config.toml
num_hidden_layers = 15
hidden_size = 224
num_attention_heads = 4
num_key_value_heads = 4
head_dim = 64
intermediate_size = 896
vocab_size = 32768
hidden_act = "gelu"
norm = "layernorm"
norm_place = "pre"
norm_eps = 1e-05
positions = "learned"
qk_norm = false
attn_scale = 0.125
bias = "none"
tie_word_embeddings = true
parallel_block = false
extras = ["capped logits"]
init = "normal"
init_std_qkv = 0.0233
init_std_o = 0.00425
init_std_up = 0.0233
init_std_down = 0.00425
optimizer = "soap_variant"
learning_rate = 0.00355
beta1 = 0.95
beta2 = 0.99
weight_decay = 0.06
lr_head = 0.00595
max_grad_norm = 1.0
warmup_steps = 200
schedule = "wsd"
decay_fraction = 0.807
decay_shape = "pow"
final_lr_fraction = 0.02
batch_tokens = 32768
max_seq_len = 384
doc_mask = true
train_tokens = 253800000
max_steps = 7746
dataset = "wikipedia_en"
Each number is 200 + 40 x the weight over its row's rms, rounded and kept within 0 to 999. Layers, rows and columns count from 0. The size before them is the row's rms in percent of the matrix's.

# up: layer 9 MLP up, 896x224, rms 0.116, rows 107-121, columns 0-111
# down: layer 9 MLP down (transposed), 896x224, rms 0.122, rows 107-120, columns 0-111
up107,094,230,151,247,187,264,198,198,234,208,195,258,203,239,130,230,238,240,199,222,210,177,179,164,169,254,206,222,207,190,271,216,193,132,123,198,136,232,159,199,184,205,119,212,171,200,181,249,224,186,267,239,152,155,248,257,187,287,225,214,219,127,158,212,231,187,209,210,227,247,157,156,230,202,183,218,158,182,292,203,244,241,272,212,147,173,209,265,212,139,184,187,184,192,251,156,220,189,214,159,164,199,177,198,227,236,199,217,150,180,250,175,197
down107,100,189,259,225,312,147,248,142,212,294,210,260,245,205,200,221,189,171,201,176,180,206,262,208,223,200,213,267,200,184,177,211,198,227,207,227,218,164,165,205,261,196,198,167,174,127,174,214,216,224,203,232,172,265,174,182,295,238,183,222,257,254,186,160,131,226,234,209,155,200,167,217,245,113,212,152,196,214,157,198,169,136,198,183,298,225,257,243,210,223,207,184,218,170,206,165,252,251,143,211,227,153,181,233,222,147,134,239,219,184,196,165,130
up108,103,165,143,212,169,157,252,125,279,218,157,211,207,197,202,244,244,96,143,250,138,220,331,203,192,184,131,207,226,202,207,176,241,136,227,191,245,182,214,258,209,157,126,177,216,184,236,183,147,221,229,231,118,183,168,208,189,175,181,233,212,208,231,222,240,195,134,163,146,130,171,174,196,243,275,287,198,181,234,259,211,238,218,215,200,114,165,246,199,231,236,187,121,242,158,152,178,261,205,189,227,195,150,198,201,153,175,201,261,175,265,265,191
down108,118,166,102,223,141,162,212,189,192,232,182,239,201,214,203,150,224,123,218,203,191,252,232,195,254,152,188,204,260,163,164,165,175,212,177,191,198,188,232,239,157,131,127,230,167,246,262,223,206,229,183,230,112,167,160,246,226,233,231,193,241,243,163,224,225,211,115,175,163,156,214,217,206,196,251,255,220,206,209,193,272,288,189,193,209,173,174,250,229,180,158,198,165,155,192,194,223,228,195,181,319,278,86,218,166,213,222,165,249,199,273,152,203
up109,092,184,289,162,176,182,213,228,168,163,96,121,211,261,254,255,212,197,127,159,148,129,185,154,249,205,209,302,196,233,173,234,134,187,249,163,230,153,272,176,191,116,266,206,199,180,206,191,170,207,107,147,226,156,160,170,213,222,211,267,238,178,208,110,235,191,252,288,222,186,201,173,218,244,204,169,183,213,185,176,139,143,251,202,216,197,157,206,203,166,172,192,234,196,231,163,207,179,223,206,198,191,137,221,162,190,205,161,158,186,177,215,198
down109,093,185,203,260,238,191,167,123,165,244,163,221,179,188,222,119,221,248,209,144,207,214,269,185,204,211,210,157,264,148,184,143,249,155,216,233,256,154,126,150,194,203,236,232,249,145,224,221,202,170,188,220,175,207,252,123,152,178,195,214,217,224,187,261,255,218,106,197,232,205,183,277,180,250,220,150,112,259,242,222,259,199,175,213,277,249,159,162,204,177,217,184,179,181,211,187,142,219,204,272,203,139,176,135,214,291,210,196,159,146,164,199,188
up110,099,226,165,109,195,150,206,227,245,107,275,201,214,188,202,212,134,236,152,139,197,238,141,232,241,261,216,236,176,163,208,180,196,160,137,179,177,173,225,223,149,201,293,203,163,247,241,214,243,196,175,203,225,212,215,146,240,239,205,260,279,248,241,159,202,195,157,187,166,151,237,204,217,205,217,215,246,228,170,160,236,131,210,205,249,201,161,242,200,190,189,218,132,194,147,136,193,263,173,229,226,180,212,261,245,163,250,162,180,237,213,155,250
down110,096,155,237,305,193,187,129,225,191,215,135,223,258,245,184,177,222,166,195,223,198,199,221,232,150,201,218,195,153,201,231,205,206,205,231,293,173,188,193,250,248,178,205,145,223,205,222,154,163,241,198,164,152,192,197,231,267,128,156,154,172,151,207,190,263,223,186,164,223,233,167,204,204,191,86,237,168,253,181,203,128,229,198,230,173,271,251,132,232,183,198,182,189,179,173,222,170,144,220,249,253,226,217,224,138,146,208,210,235,190,217,177,117
up111,099,133,111,177,238,148,227,279,251,268,211,215,218,195,223,192,195,200,235,273,198,135,214,180,208,216,210,179,176,258,146,209,173,222,209,122,144,111,191,201,147,220,175,212,228,163,239,211,235,241,248,212,170,242,171,172,223,193,147,154,201,203,148,99,179,168,256,165,228,196,194,181,220,135,183,175,172,176,155,195,198,212,214,199,153,265,227,141,179,244,148,254,253,146,203,248,212,202,234,213,194,191,245,253,121,226,170,212,198,128,206,210,285
down111,093,177,234,217,236,129,230,183,216,203,170,217,176,146,223,224,276,241,174,200,175,255,171,170,259,163,262,254,204,136,209,158,206,231,183,126,203,219,191,170,233,211,209,229,163,178,283,159,257,124,289,187,155,190,214,207,262,226,189,238,210,222,279,205,220,205,167,199,113,168,157,229,235,115,207,212,284,227,154,170,155,160,182,147,156,203,133,125,203,217,215,175,230,186,242,201,257,210,164,224,178,191,192,165,224,214,215,90,229,188,208,212,243
up112,093,270,238,184,174,135,142,244,258,174,239,162,216,207,209,138,154,171,190,176,214,219,149,155,188,285,185,185,210,135,240,163,233,257,198,197,267,202,201,157,246,281,179,168,228,226,205,218,179,275,171,172,178,192,160,129,146,192,194,138,152,195,238,156,232,157,129,182,224,253,243,211,108,249,198,236,207,147,235,195,238,136,169,153,172,150,169,227,179,194,188,231,183,210,221,271,188,198,256,225,201,246,254,228,150,158,220,240,231,244,193,205,200
down112,091,136,207,225,189,184,257,204,171,237,142,251,204,265,218,283,198,174,220,230,209,168,216,195,164,179,175,194,222,199,179,238,212,242,203,255,219,254,196,250,166,216,236,244,199,141,240,251,211,284,188,192,156,228,171,196,212,224,213,162,217,144,190,223,193,254,271,214,142,117,168,219,282,205,267,247,209,178,235,185,188,257,270,224,237,251,197,116,225,174,241,158,189,208,188,189,218,195,171,190,226,253,115,138,239,159,197,223,214,160,226,234,133
up113,103,189,222,265,210,176,192,174,262,229,175,160,198,208,183,266,129,165,113,237,193,180,195,139,145,202,183,231,217,186,185,223,185,132,219,249,144,236,195,176,211,113,151,175,155,178,224,146,233,240,280,199,161,270,228,170,306,166,212,217,263,215,165,258,173,279,182,229,191,220,161,209,196,251,232,193,210,162,200,178,152,202,200,246,157,156,236,139,222,186,187,208,212,198,156,172,253,187,141,211,219,208,169,233,228,222,254,251,184,178,198,209,262
down113,103,245,96,218,219,251,238,185,255,87,204,196,188,153,192,230,226,250,183,202,200,109,178,166,128,196,258,177,190,198,222,164,190,226,189,216,181,225,175,239,198,189,182,184,223,190,198,184,221,212,205,169,197,230,161,179,168,128,161,161,189,169,198,256,169,246,179,227,234,249,270,176,129,174,205,109,253,193,166,156,145,237,213,237,176,181,243,219,276,166,247,173,145,204,191,209,231,222,219,218,260,281,210,237,205,222,210,247,141,187,168,174,260
up114,094,178,236,254,213,99,166,222,296,177,235,161,254,243,254,208,238,191,271,211,239,167,194,204,215,249,160,178,190,131,256,215,199,176,162,201,201,155,208,289,131,246,235,210,204,175,225,187,170,133,175,216,155,149,143,212,212,203,205,205,242,185,253,179,195,207,205,178,168,196,250,212,201,232,124,267,145,219,164,178,145,197,166,175,182,194,134,182,164,206,230,146,140,215,167,197,203,205,190,210,177,229,149,218,193,201,158,234,230,149,175,229,184
down114,095,201,163,202,219,234,180,245,172,234,274,235,191,287,166,194,111,246,229,136,138,187,159,197,210,203,194,218,116,193,266,212,233,163,204,149,189,210,310,211,156,174,269,170,225,230,192,218,133,190,216,309,230,222,226,161,217,183,224,176,160,202,213,218,158,211,169,157,197,268,223,163,218,201,187,210,187,262,163,181,211,238,193,245,163,171,204,189,137,138,214,225,169,180,180,173,189,170,107,141,171,185,261,144,189,256,141,281,166,188,197,235,193
up115,109,155,281,112,216,163,191,174,277,218,153,217,143,210,148,212,207,231,242,260,222,229,184,262,166,265,136,268,173,187,218,291,204,166,188,170,117,212,164,174,185,206,154,121,171,259,208,192,180,270,171,178,158,149,154,178,226,197,180,222,284,156,150,183,184,235,172,138,276,234,168,220,119,216,225,158,217,252,293,189,210,203,226,179,255,165,132,173,243,224,232,159,190,172,234,174,212,209,240,254,179,200,229,152,166,293,151,207,174,254,305,249,189
down115,105,137,101,174,186,215,224,242,204,252,256,219,238,220,195,182,246,222,228,281,164,157,173,191,159,224,229,213,280,179,234,225,205,270,217,108,185,237,191,224,150,210,151,138,240,230,202,184,187,216,207,314,261,182,133,205,185,190,253,267,203,162,279,202,228,181,264,215,187,225,243,210,199,193,217,196,233,143,193,195,233,191,178,238,134,152,192,168,174,224,193,221,222,183,159,183,231,223,285,200,257,198,188,228,148,261,183,150,245,181,231,125,190
up116,112,194,197,161,194,209,212,148,188,229,187,276,196,226,135,158,194,230,189,246,195,250,196,151,204,183,213,157,187,164,271,186,265,141,172,199,122,145,214,157,218,243,212,157,220,160,255,211,287,174,254,169,223,180,143,241,210,220,199,225,246,201,206,193,211,164,238,168,272,277,158,149,244,166,201,150,196,253,238,266,240,121,217,289,218,181,222,253,234,187,203,223,240,150,167,179,192,178,208,241,161,178,177,254,155,124,199,178,238,187,217,157,180
down116,122,152,215,221,219,166,216,217,196,177,239,222,148,217,213,180,136,213,185,190,213,200,160,126,282,203,228,207,187,243,284,241,227,229,211,216,118,163,247,170,157,152,269,247,123,242,268,222,246,194,222,180,211,136,138,187,246,159,189,242,175,225,232,261,177,236,265,182,248,211,204,242,236,174,244,145,212,234,218,167,187,227,184,226,281,148,231,217,191,221,200,219,188,155,184,167,223,169,167,236,195,166,179,202,188,153,208,165,221,224,179,212,224
up117,091,163,150,153,248,193,191,222,288,179,229,205,273,250,242,230,196,178,234,183,190,230,203,248,183,103,222,123,143,273,182,246,167,157,166,199,239,221,183,178,199,125,194,245,240,188,153,228,173,128,209,172,234,143,297,182,268,191,205,206,207,155,175,218,196,182,119,135,213,223,209,174,169,196,206,209,190,164,179,127,170,203,203,231,214,92,222,216,193,191,230,167,240,197,189,243,176,227,197,297,198,178,253,184,102,151,165,199,173,213,176,189,169
down117,098,199,239,164,176,174,209,207,167,194,229,259,210,230,150,172,257,243,158,211,194,202,209,184,212,167,173,241,220,135,224,207,178,180,239,209,177,183,228,200,278,226,130,160,216,182,225,191,204,249,220,175,275,209,207,167,209,168,193,160,200,235,225,111,211,226,312,237,255,242,141,231,171,273,228,191,193,209,198,205,186,170,164,152,201,242,151,212,221,207,147,206,230,190,258,194,169,191,158,179,215,234,213,171,239,177,279,174,148,167,298,197,163
up118,098,205,117,228,246,140,279,261,145,168,192,170,191,201,244,273,170,209,259,275,180,215,174,215,224,160,200,259,148,197,203,245,219,204,168,251,185,116,181,165,230,176,202,203,221,167,215,221,175,165,234,141,224,141,146,265,210,208,181,208,203,248,207,173,205,206,272,188,122,238,143,186,161,231,215,253,235,170,154,162,255,186,178,220,193,182,224,221,203,200,200,197,219,250,178,239,195,213,200,193,185,222,333,206,119,301,130,244,180,171,193,134,192
down118,095,162,139,146,193,218,274,142,184,233,159,196,222,156,214,165,199,201,185,144,111,158,214,158,194,290,190,172,161,161,206,176,242,235,260,283,207,238,251,196,206,288,183,149,213,203,161,134,197,189,186,226,239,208,229,153,149,220,258,191,183,191,208,133,174,142,210,205,167,189,152,175,179,149,250,192,208,240,160,192,188,211,183,161,209,178,169,212,193,219,174,206,195,236,226,206,205,221,177,235,168,176,196,242,354,192,164,227,248,188,198,236,192
up119,106,203,220,222,185,222,212,152,219,290,216,184,196,181,191,232,241,135,288,159,212,291,185,216,167,170,146,224,133,228,149,180,160,195,163,192,174,222,198,213,139,161,190,132,174,161,216,188,199,213,239,248,217,150,227,221,222,202,260,230,177,225,181,196,219,215,117,200,207,197,191,221,235,213,233,256,262,246,223,213,194,178,219,235,252,159,233,185,202,197,164,155,192,216,239,197,196,133,155,268,187,243,186,201,204,217,189,214,267,149,153,166,198
down119,104,217,228,208,135,287,241,233,246,213,184,177,162,216,204,194,209,250,254,198,197,244,166,192,126,170,206,157,215,168,257,248,191,178,173,210,199,237,186,180,60,108,157,213,199,176,169,209,212,256,258,185,276,176,229,144,209,212,199,212,141,237,201,223,133,176,172,115,150,223,209,209,156,246,150,220,233,265,200,201,220,211,220,225,226,229,242,217,235,209,220,202,135,236,187,239,173,157,207,201,206,168,224,163,232,201,186,282,193,235,182,195,280
up120,097,180,248,212,198,202,210,242,271,199,184,228,236,275,240,156,220,160,218,215,159,216,141,212,276,180,211,217,176,203,247,251,192,170,125,150,190,174,258,195,185,176,245,187,146,223,152,157,198,163,194,201,210,191,133,155,222,250,138,249,246,151,220,241,170,251,165,196,276,222,225,204,220,164,115,194,231,171,201,229,193,235,239,249,157,193,183,274,208,203,215,141,222,138,180,143,183,185,207,225,188,122,179,203,246,229,196,187,216,297,199,253,195
down120,100,231,204,170,202,232,214,153,143,100,235,271,225,255,216,246,184,239,181,135,188,147,161,291,232,225,283,234,183,147,198,191,172,184,213,274,211,228,202,217,238,179,160,159,203,289,218,260,194,137,229,184,170,180,148,158,207,165,233,220,218,224,202,186,184,211,144,258,126,150,183,251,197,251,173,202,232,248,146,249,139,207,212,205,174,144,160,138,194,260,156,234,150,247,122,220,176,217,202,228,196,241,162,208,251,223,192,217,233,177,175,248,237
up121,097,210,214,140,198,184,205,223,269,228,222,176,255,216,204,218,233,171,201,136,194,279,165,197,209,220,228,248,228,237,217,210,223,206,187,184,276,203,149,245,122,236,136,206,178,164,246,227,218,224,231,207,186,197,211,176,73,139,187,272,156,288,202,244,250,224,240,171,252,218,149,197,145,177,152,165,274,137,202,237,249,248,206,172,241,172,152,180,180,202,162,237,222,240,186,183,191,237,199,265,280,133,179,206,189,176,195,95,193,256,236,253,208